Weights of a small GPT-style language model, trained from scratch on English Wikipedia: 11 layers, rotary positions.
Each number is 128 + 24 x the weight over its row's rms, rounded and kept within 0 to 255. Layers, rows and columns count from 0. Numbers have three digits each. The size before them is the row's rms in percent of the matrix's.

# layer 3 MLP up, 1024x256, rms 0.0716, rows 49-74, columns 128-255
113:145103128106134119156149107132085149140157151138144154136162142158123121117104130128070110146139086085116166126167141122084133158154185142113106118114118140125128087139147110136172114084131129166116131166114133144113159176110111142150136114152121125133066120082129220148136092101125168155116136096128152118124135121087148134129119127172154157115114139140141122149138121161112126111124
098:098157151192114133130110132140103144177088141163086101149194221101141132144126123141111123106124121102138122122186109125086118155090130163118141118132142137137144088104114108152145128098149132125125147107120134133129139167128156149138154127097096119114123145122130111147109093095125135182095114178177143110122140160152150150128111139106124140138101084181119142158156133113138111125138
097:115107115114168125097170154164137136169149159124096153172100149140159141114101123158118132144148122173110114164127111124105119160095155146128149120127137125144132131135146171101165136149133100130119162176104118123110141184091154177131163147128095143112079145105135156127147181139096125142130137127154114085118169143121141139121082112130125111135127139146190145124117103130159091123157
104:116104125114135097144134176197099127133121145170120106138079142147167126109142134149158118126139150100103104116126117134078109167125207110158186162096127125081131128131109137162147079094116147107105096138141161105161145143047111101142162052156146107138127150120132142126143120115134144138106122134130132188137150101100130141123118134112142167147121133145172148152154112139157132154194
102:073155133091137123164150098121112175137174159105099129121093138120146152113143184101124092098098146133155138119118081090115098103156119110131115145089104137147113116124106101111138076113135120104118156103166087149137110137090127136110192164118100129162096121120072114145134143144125181147135116161105113153141175138123116138135109134157107172109118149132135153105111097123140104079123
100:157100166104108116132130143120140131137172151137144144117141130093142138156091122154152108142113136163141158134145096153085120138131126103141102154175138142115129117137109107111126124065128125133177142164147108157149116152081127096110136133139110132201130153139098114175113123061148148112116111120123166137115130116130092144128103092123121158139146156142129126172133126153127085104198
091:146120144129094148141125152137152084112150147133136130158135124178131072137161156153144156137096129123149144137198131148086081101142115119123156100099136134092104145164090178120115117128157100110137130139114107128125103108140128139128106133098100102153110160130145107122172136104124098141127150099144123122116122156125093144095115129109140139156130131176138110188166163137083151152120
089:081147119155097140118146167123118145111131170194114146146141145145087123160140135116120125099105116134120119108113113148172122113088155077166120119081106129133089107147087116113167085120113134110135118132107095135105113134129153123144119100153088083096146126130101148146122154125120129151107133118137106149146104129113114145115133122124118123100128149142140145127140148105142151127142
106:130151131165134159121122139131114145132129098094127132130104130150146152126124097132109133120100099088146149138144100131114131115144201139142120125115133158096116125116130128113149119114127127170127158146147112109171101086118082136170134111153112105031105140142075138073130108125146141129114086133131151149151100106130144112103123173105147128192134140165082151135141143148086126123140
094:154150099160126136091166120111129081126116145094096105135160135135114134145114119135157109125098131173121126177173107171134123163090105181139150137170121099156097127101181120138105139102135151156127100122149106171093108127134155118122123148122153110160097117148156119171096161174104132135145163132128118075162077148163095193151118174144098133084120105118109150135140109120162133128112
093:156145166140146170111074121099113161122149112153123078120135137094128133150149138167096143136118151103138108155139162075112146113107124107159108121110121100137097117151114141150153141147103173120130120117133113111133097166124137163145132153125128095134129137133120168129090076147133130150122148128117131136144188133175092144155119136123112092079118095168132140116160123132125151134158
111:164117099166074131141135114127127158119104122122097125135097134140144189112140125122150116101107175143059137129167121144108118147119070097122126125142129146146113154122144100129143138118096082116097142142131168075128084122123157133165162090132116139145083192149110181108093153117098163120131160102096176096161152131143158157165098144132138123168133159129151123118119135135096086131143
105:107123127107131141170138162132055148117142181141162101117144139125140132085119102123118112118074170163140138162114135090130111153090130074126113130117076132115113091119133128168138094170099096121156081119108144138104177118129133133096098147134099092147182155108109123121143103145127118119126113122087132132122108095132110119062119114105126107113083128134098129162148131103115119157092
103:173121130125123134102152135134134141126107153097144143104153145084164124147103125171133100107143096131109166140136125111141095147150163089159100091150099164138122113159165143106123099179102132186150113106121160141150174121130126099162177135092119134087132112075117079108140153059149121173146120134114105145108144150140111118076108143116090173152151114143120165168107148149141146124093
099:143093128110125118100108164122145184122133101145148126137161206134098109135104107168164108134119112115108104139136097070131143106111142121138122158116106159122087148206126102105097131095131088148118162159147116129118098145118120120161154114166109102112171129105103086176131126121146178140147130093088133101107152120156131125166115104185118151153131123149126128125162144134101159126144
100:092125092106138117115115141104109153145150142138182085097139147097099122133081110114122125124120142118158114131108083132177111106118113125172129094142132130086128098124136163133129104112144158176125130201106105123082144124126100114139121094156114148102173141156116110117131128117150136140107130148130114088102125146151150152138107106092105143151156151157107100165171125165133152162115
098:129101128135086082124145163119092145101107156148105119131120158151137143160096135112099112124125166119099149172120138145138122084106122130153138183060112119174117076117167125149107110116123117174123115113189106121087146128089151126104114121144134118116136120106141119134104105122104154121118147134157160112152108126119153148124116140132129164133169113138133143144144140113097133168142
101:124119128125095096201142095149132133110135113145148104090096139135147109137119106166139120098115132146152100107164116150132136147089142134143098183117131143156129078137146127185180139089129120154137182164151122134172117114104095124139105158124144155121127103109130108115134137111112136129149107166166144159137116146095132111129118094118126134119141168138153157149164126108120141133128
095:130127133140091179157075162151139129143143169101077150088144130140143158118175098134114156101108136105140105142129126121090123129126098126146097120124140106126127122145158118113131133119133137166108105147119118131133098162117106110137162098123099106131125131105087129097139165081154117113156094114133117144142123101116157137063116157137125120149163151126140157170127070125105143094122
106:133122127123129199109142160135119100107137122136190158099133174093129098166156151155128106110098103171135110122120123146150134122123177140137144121150084091129101129113102083126102130108149130157178123116129131102100127125109111096141126080151087106173145160121149133143111098131144156108109110145133152093127128075119091173104136131165115141106109154122159130154153126155151119101115
101:108131143141139162148127165156121146133106131087095169161150143136110160150122113175165134114142140088100108106132114098131093062094143077159109145097139117126084131147154080115137147109139131135143110138148150164154112152080108157147141138142116160096092082138141100157125093124130108125145076158107174133134120146162143133157115133151122156116142132172131147134163143112100090144152
086:125105134167122150130170112097126140127108135122089105149097135145131165149061093144143091108097115150102118111129137117139097111176143112147125141125125139130119153116098154137112131135113097153133121124113042145105133128116167145156112150084118124138103139078130174082159134110127116143141142147106092164115113113158152150139097142148120141132185127124126121162174141107065131122141
103:111070134143109153156166100086131195152154092135116126156132134136168130139113107132149132140071123122144128126120135112153096097159158136144157162096056124135109127125132102122122159132101133129163129112134128132086117100129158133138144143110099150132102121113112132154148118113137119173067128169104150121149131105079118118160101083159127146120121120113143124158159132132120115133186
104:116129138124125191135100121144119172121130120120162141120158152075154163109141130123160100135126139134135144119108128088131107125156092103137094119130130134144131160066153136157093117118117163116160097118147120100147152132108150094125144110117100116173130134121152131116131138101125129127094117139148169140126081146125133143073107109177149089107084103169130145147136106203140178103119
106:116159170103145127140139123098142088093132133100145126147146160127123106125137132127128128120110115144106113131168088124134117172123158104132167116119111159107140089132151124125118132101111127105164136153101135090110149140115126139094119109090133080072107193150096116090150128150175108154148097181092182068196112089076138153124108094132146143126104148135114104133123110097095114102084
093:148138144073105110124106134162122119100132152108152113161117103105139128130136080100096127162103114151089129131142109140103089119103135087126142112134096188197129135153126158130106158115137102123128114135139102103095115131130162111104133170108140117128153134105106147122141157122153131132106145131156066104142097119119161197100124128143107131148108163179129129122141105144138151134103
# layer 3 MLP down (transposed), 1024x256, rms 0.0656, rows 49-73, columns 128-255
111:130091116130149117152131118172114131120124149108119143114108157157126151134123078143123132150145083082093121131161119149140123154138147146105095098139149159142160123101106166109088124152133128160124121123093114134158164118092125169127145158127128157130104086116121149137153128132149149149102091091104110146148171118150156079124131078119102106117164106099123088122134098137134123135116
100:152146154140106141168144143099122151174115118168106113150160101097139113221102112094111130127112130084060137118157108108109121136108095153112138164090099158126130132152082111139105164138108152139101156122109126150149128164114112122109138104160141138090134100133097104132157125154143085160053147140162102131101154132139137127130081137119111192133108106138128119151184142114117114151118
096:123135125089133121112125148153122119175192090115180133116085088119148152119113114129099083143157136113169126122138137135143114103109139095156126140169131123141162148128097173105094121163129141147143141126113148132105134138075109141110108111159137085131120154127132117144138120123116148144086158157173130100128160131124087134111133127140160151163083137165096143165195129131148166113139
095:081162155134093142149137165162100112141117135146142128129111119129152151081089134091140145122114122137134131122136131148148115145115130122107130123133152140146255106168103061112120149161123155104144097125135128131124133091157159130101116109130104104141163118129120118113145125119163107123133111096149113141110157149137123079121187157138166120121178129134142124137136107152158137123116
102:148124152136138142145111130139082131144160161122143121105145107138135155139111104169110126134147151149114104157085138142118157124140142142107138150125145103131151189119129132151122113114091124152125131138120124117110132150173157170141072096148132127113132127109099083142124160103134120111158090141157132158128085124158130127111102180101113165125143078122143118156190123133109122134134
103:176113151137132124111124123117153139107188140118145147127144116093132130144100161120162186154178148167160165097134116130142122180144102114139135153121143101071164158168155088098148125097095091109133185126148102176166087118112119129109123142109128147161102134118110128187094101154143121102073127115127123145138142110109085113174140155115108086112136098103135149125119142145153125158138
097:103128097128127152120116133133132117160118134119160188103121083189120113098108132178128134113104102109154106135159125131132101105136156140151104083105121144153106092150140125109143064132136121131122145105206084094115167120104108131112139153118150204123069165107129115134146114125112062130111115135163138161112149110157076125091134112131172112134110111138115130092066136090107136114152
095:165127139136137132114173125116112135118173143135123146137136183108097114151143157075127158116173123107136117116119111154188130145094140105168119153129122121120128112129119128139116102152108096113140110150104154164107096108117117124114122120157159109115178094140129146162148117083100117108158117155080109166123123142120082116118161078093106142120148152103121140108105146104114136123117
106:135153095145087141148130161118108125139091125173125110104160143149147116104098136176112196127108105118098131130119143132111138192173132106149165134118136124186140161126162156163070106158173121103107106122110134128131122122133128149130120110129084140151156125162125172118199135122136124109119089129119135151136109090158122135079130132118139079108155110168112164128151135093125155137107
094:111133125142136111140128119075133070124138143138099134137157120189126136127151081114162112097188149149144131136122137149125121103114109144150093093157113087121074153125125146117094151105122118131144138142146137191105150124132117142121074131147163161151122099124124137126103117163163132126127142111133144120116133129146061128143112150136101176097159118129152102098121118134181139131177
095:127133136114141120129128135080166108119115114127126112126171085121163114166140116102137150126141173129123095155161150112134158144106119165096111082128138111111123114129124065147109118135089103129128132133130127167139160143128075150108129128178128134091178125095109133137112143125133110110150111099147170125096166163148095065153159146105142127138149101128098118092144124142061132089169
107:128126120121132126139119098150138100138111119123118094147138077178113154110153137129104096150127148157140134148093101144105114154129112091119135109105132144145156126128140134157140190144114097173098124136145125119145101140117141162102143116156114174121143095118170176112142174155134123160089122108149119128113150155110108128139121120143154118071161105055167116088183106101140113137146
106:118157114153117093123092096110057117074140128159091138140133106152110159126131130103137155144129153131118123098088094124160106124129128121139105131119130111110106147133107090136098135122132109130127156133094144109125119125123102163075138139116115119130108114131127129137115139154163099063150113126101118131123104147135088129066125111132113117150129127126114110112109155157123158153184
105:184149130123119126105130095114126131117131140140153097101099145102141122099098103125153122103120126129070187119153102129129124135112132119147138140126136111135126136153130142137127140152135158140158121122099096102129123096113094099129152134138120113190139082122127136096129089102125121130130148113156116130115140105152131135068134161107192170112098164160138106123109149124151139144085
100:103115106122126119114108122123093127139179133126087168083184090078147092137146160112100160153130162094088131157095114150126150140102119131180162115132126141117133122122126116160134158168125118106172116148136130128123137121127136135092133090186157154099152126141133191093123109097110140109156136101086147085094151114142130109135142105153136146118114167151152118113104173128121145088125
100:145131153093114079128174133116101154079137149115161106117133136120079113081137136128150154121077161149129117090083128151158133088123131113138132123131135109134111121113167121109174127060104158112154123118102168125146119132104124124149114107120113139120125147167133120141083114154144158112108133113113081136100150117149148105180163092118146130140207110111116121131178147153091127144145
098:142134166167122143143105123144103085152147146145133128139127130110145122092124173113164150153114122087096169149148103120120116115124122112159133133128128161147138098102111114105088151137104139133156138090123147100138190142123153178106157117149114073126119126107117132094111097172131162104091118150194127123119084152136110190094099164101167148094153141115133123111127177118108117112155
103:092095123112129151119096153152152141114119072104123109165141097114155154111147133124133138126175147113105101132098108149094126124147124150157182068165133115156185141166113131151138139169108139138096161124149112128132099122096150145122130127126086157119134141136159106092108122122169147151102141158160072130094159109100132114111146110143083098108095134158140142148123087110138159162142
096:131154126102167129140108081085131138157121143149097105139135143133157103101132117134092139157136144142114128080160121127118185135136112151110161108156179121119114125126110172115141155136121139104078142110138121113116167125094163138127122118146079111131129154131144107087132155117086123131156114157107138134099107166140138113142080108127129137175142109114139097112156140121098157094122
106:124121123093141114099133110146133119096129106153108154112154111127097093145108133127122152116118062117120110118072136104143136134134116168141128156141127170135099128161108140097141108137114145107119128132110111173128140131111108124124165098092125108152119145100147100153141104114178163098113151098145151111110136131151128116135122135171123114168120132114126079149123157118164126134108
100:105162130119111120102091173129087149151113098124108115117104134128102120143122083105177122145128142119122103096151131107134149088133144115130133154117193094128126163141073123140144169131124180117100128146117143136123127108127115131137155113137116104124092088191103142132167157159124137074112151154094098115159102093133139156145134094137105141111172110086074092142101154107100114141192
090:167133085166130179101128150099112110116133129124155126103164157139096156140093133147154115129143111080138156107091121108084173121126107102146178092115121103122155155139125160118088151124125129133121142115144135164162107092143118163108148160129114176130117126109166142139150154137130147109112114141107134166162158123155144092143156096163125126087120111128138153138123146123135114119107
095:103098151131143160140163096134125147112121130139123065134091116117125119122140126113169116085140122156152115103103158143116140142124121137105123116136109154145097164128127125127111135082130146129145092175134140145119140144095134157111114091149097136099102109127148138140105106130124152125124152099133118153138180147122102097135147132131050161094140135114139118105132119127100108115176
101:073127124102139159162139136160108160156128106107153112089148154102162118154111101124119164062153158143106113133084151105115089103122116143152070144118144092111125108134172149144085131141108116109123146090158118123128115113102139130153111127161078117117105162157144131084106093121135142121138174122147136145108105138115106125084168117132158098143088129114131117123083121169123122131178
106:114195153089126119111150143121167134097154131126097121114129134145124115167087128149161126134171099155138112158104144129142115113166101101139117109147145169124123146113137099112109084161135115107096124102149144128144153113116098058123138113135098180139161147104124151099124155143157119108157131150137115147116105095142092131093104132100112078100127114090151108101062139110112088175103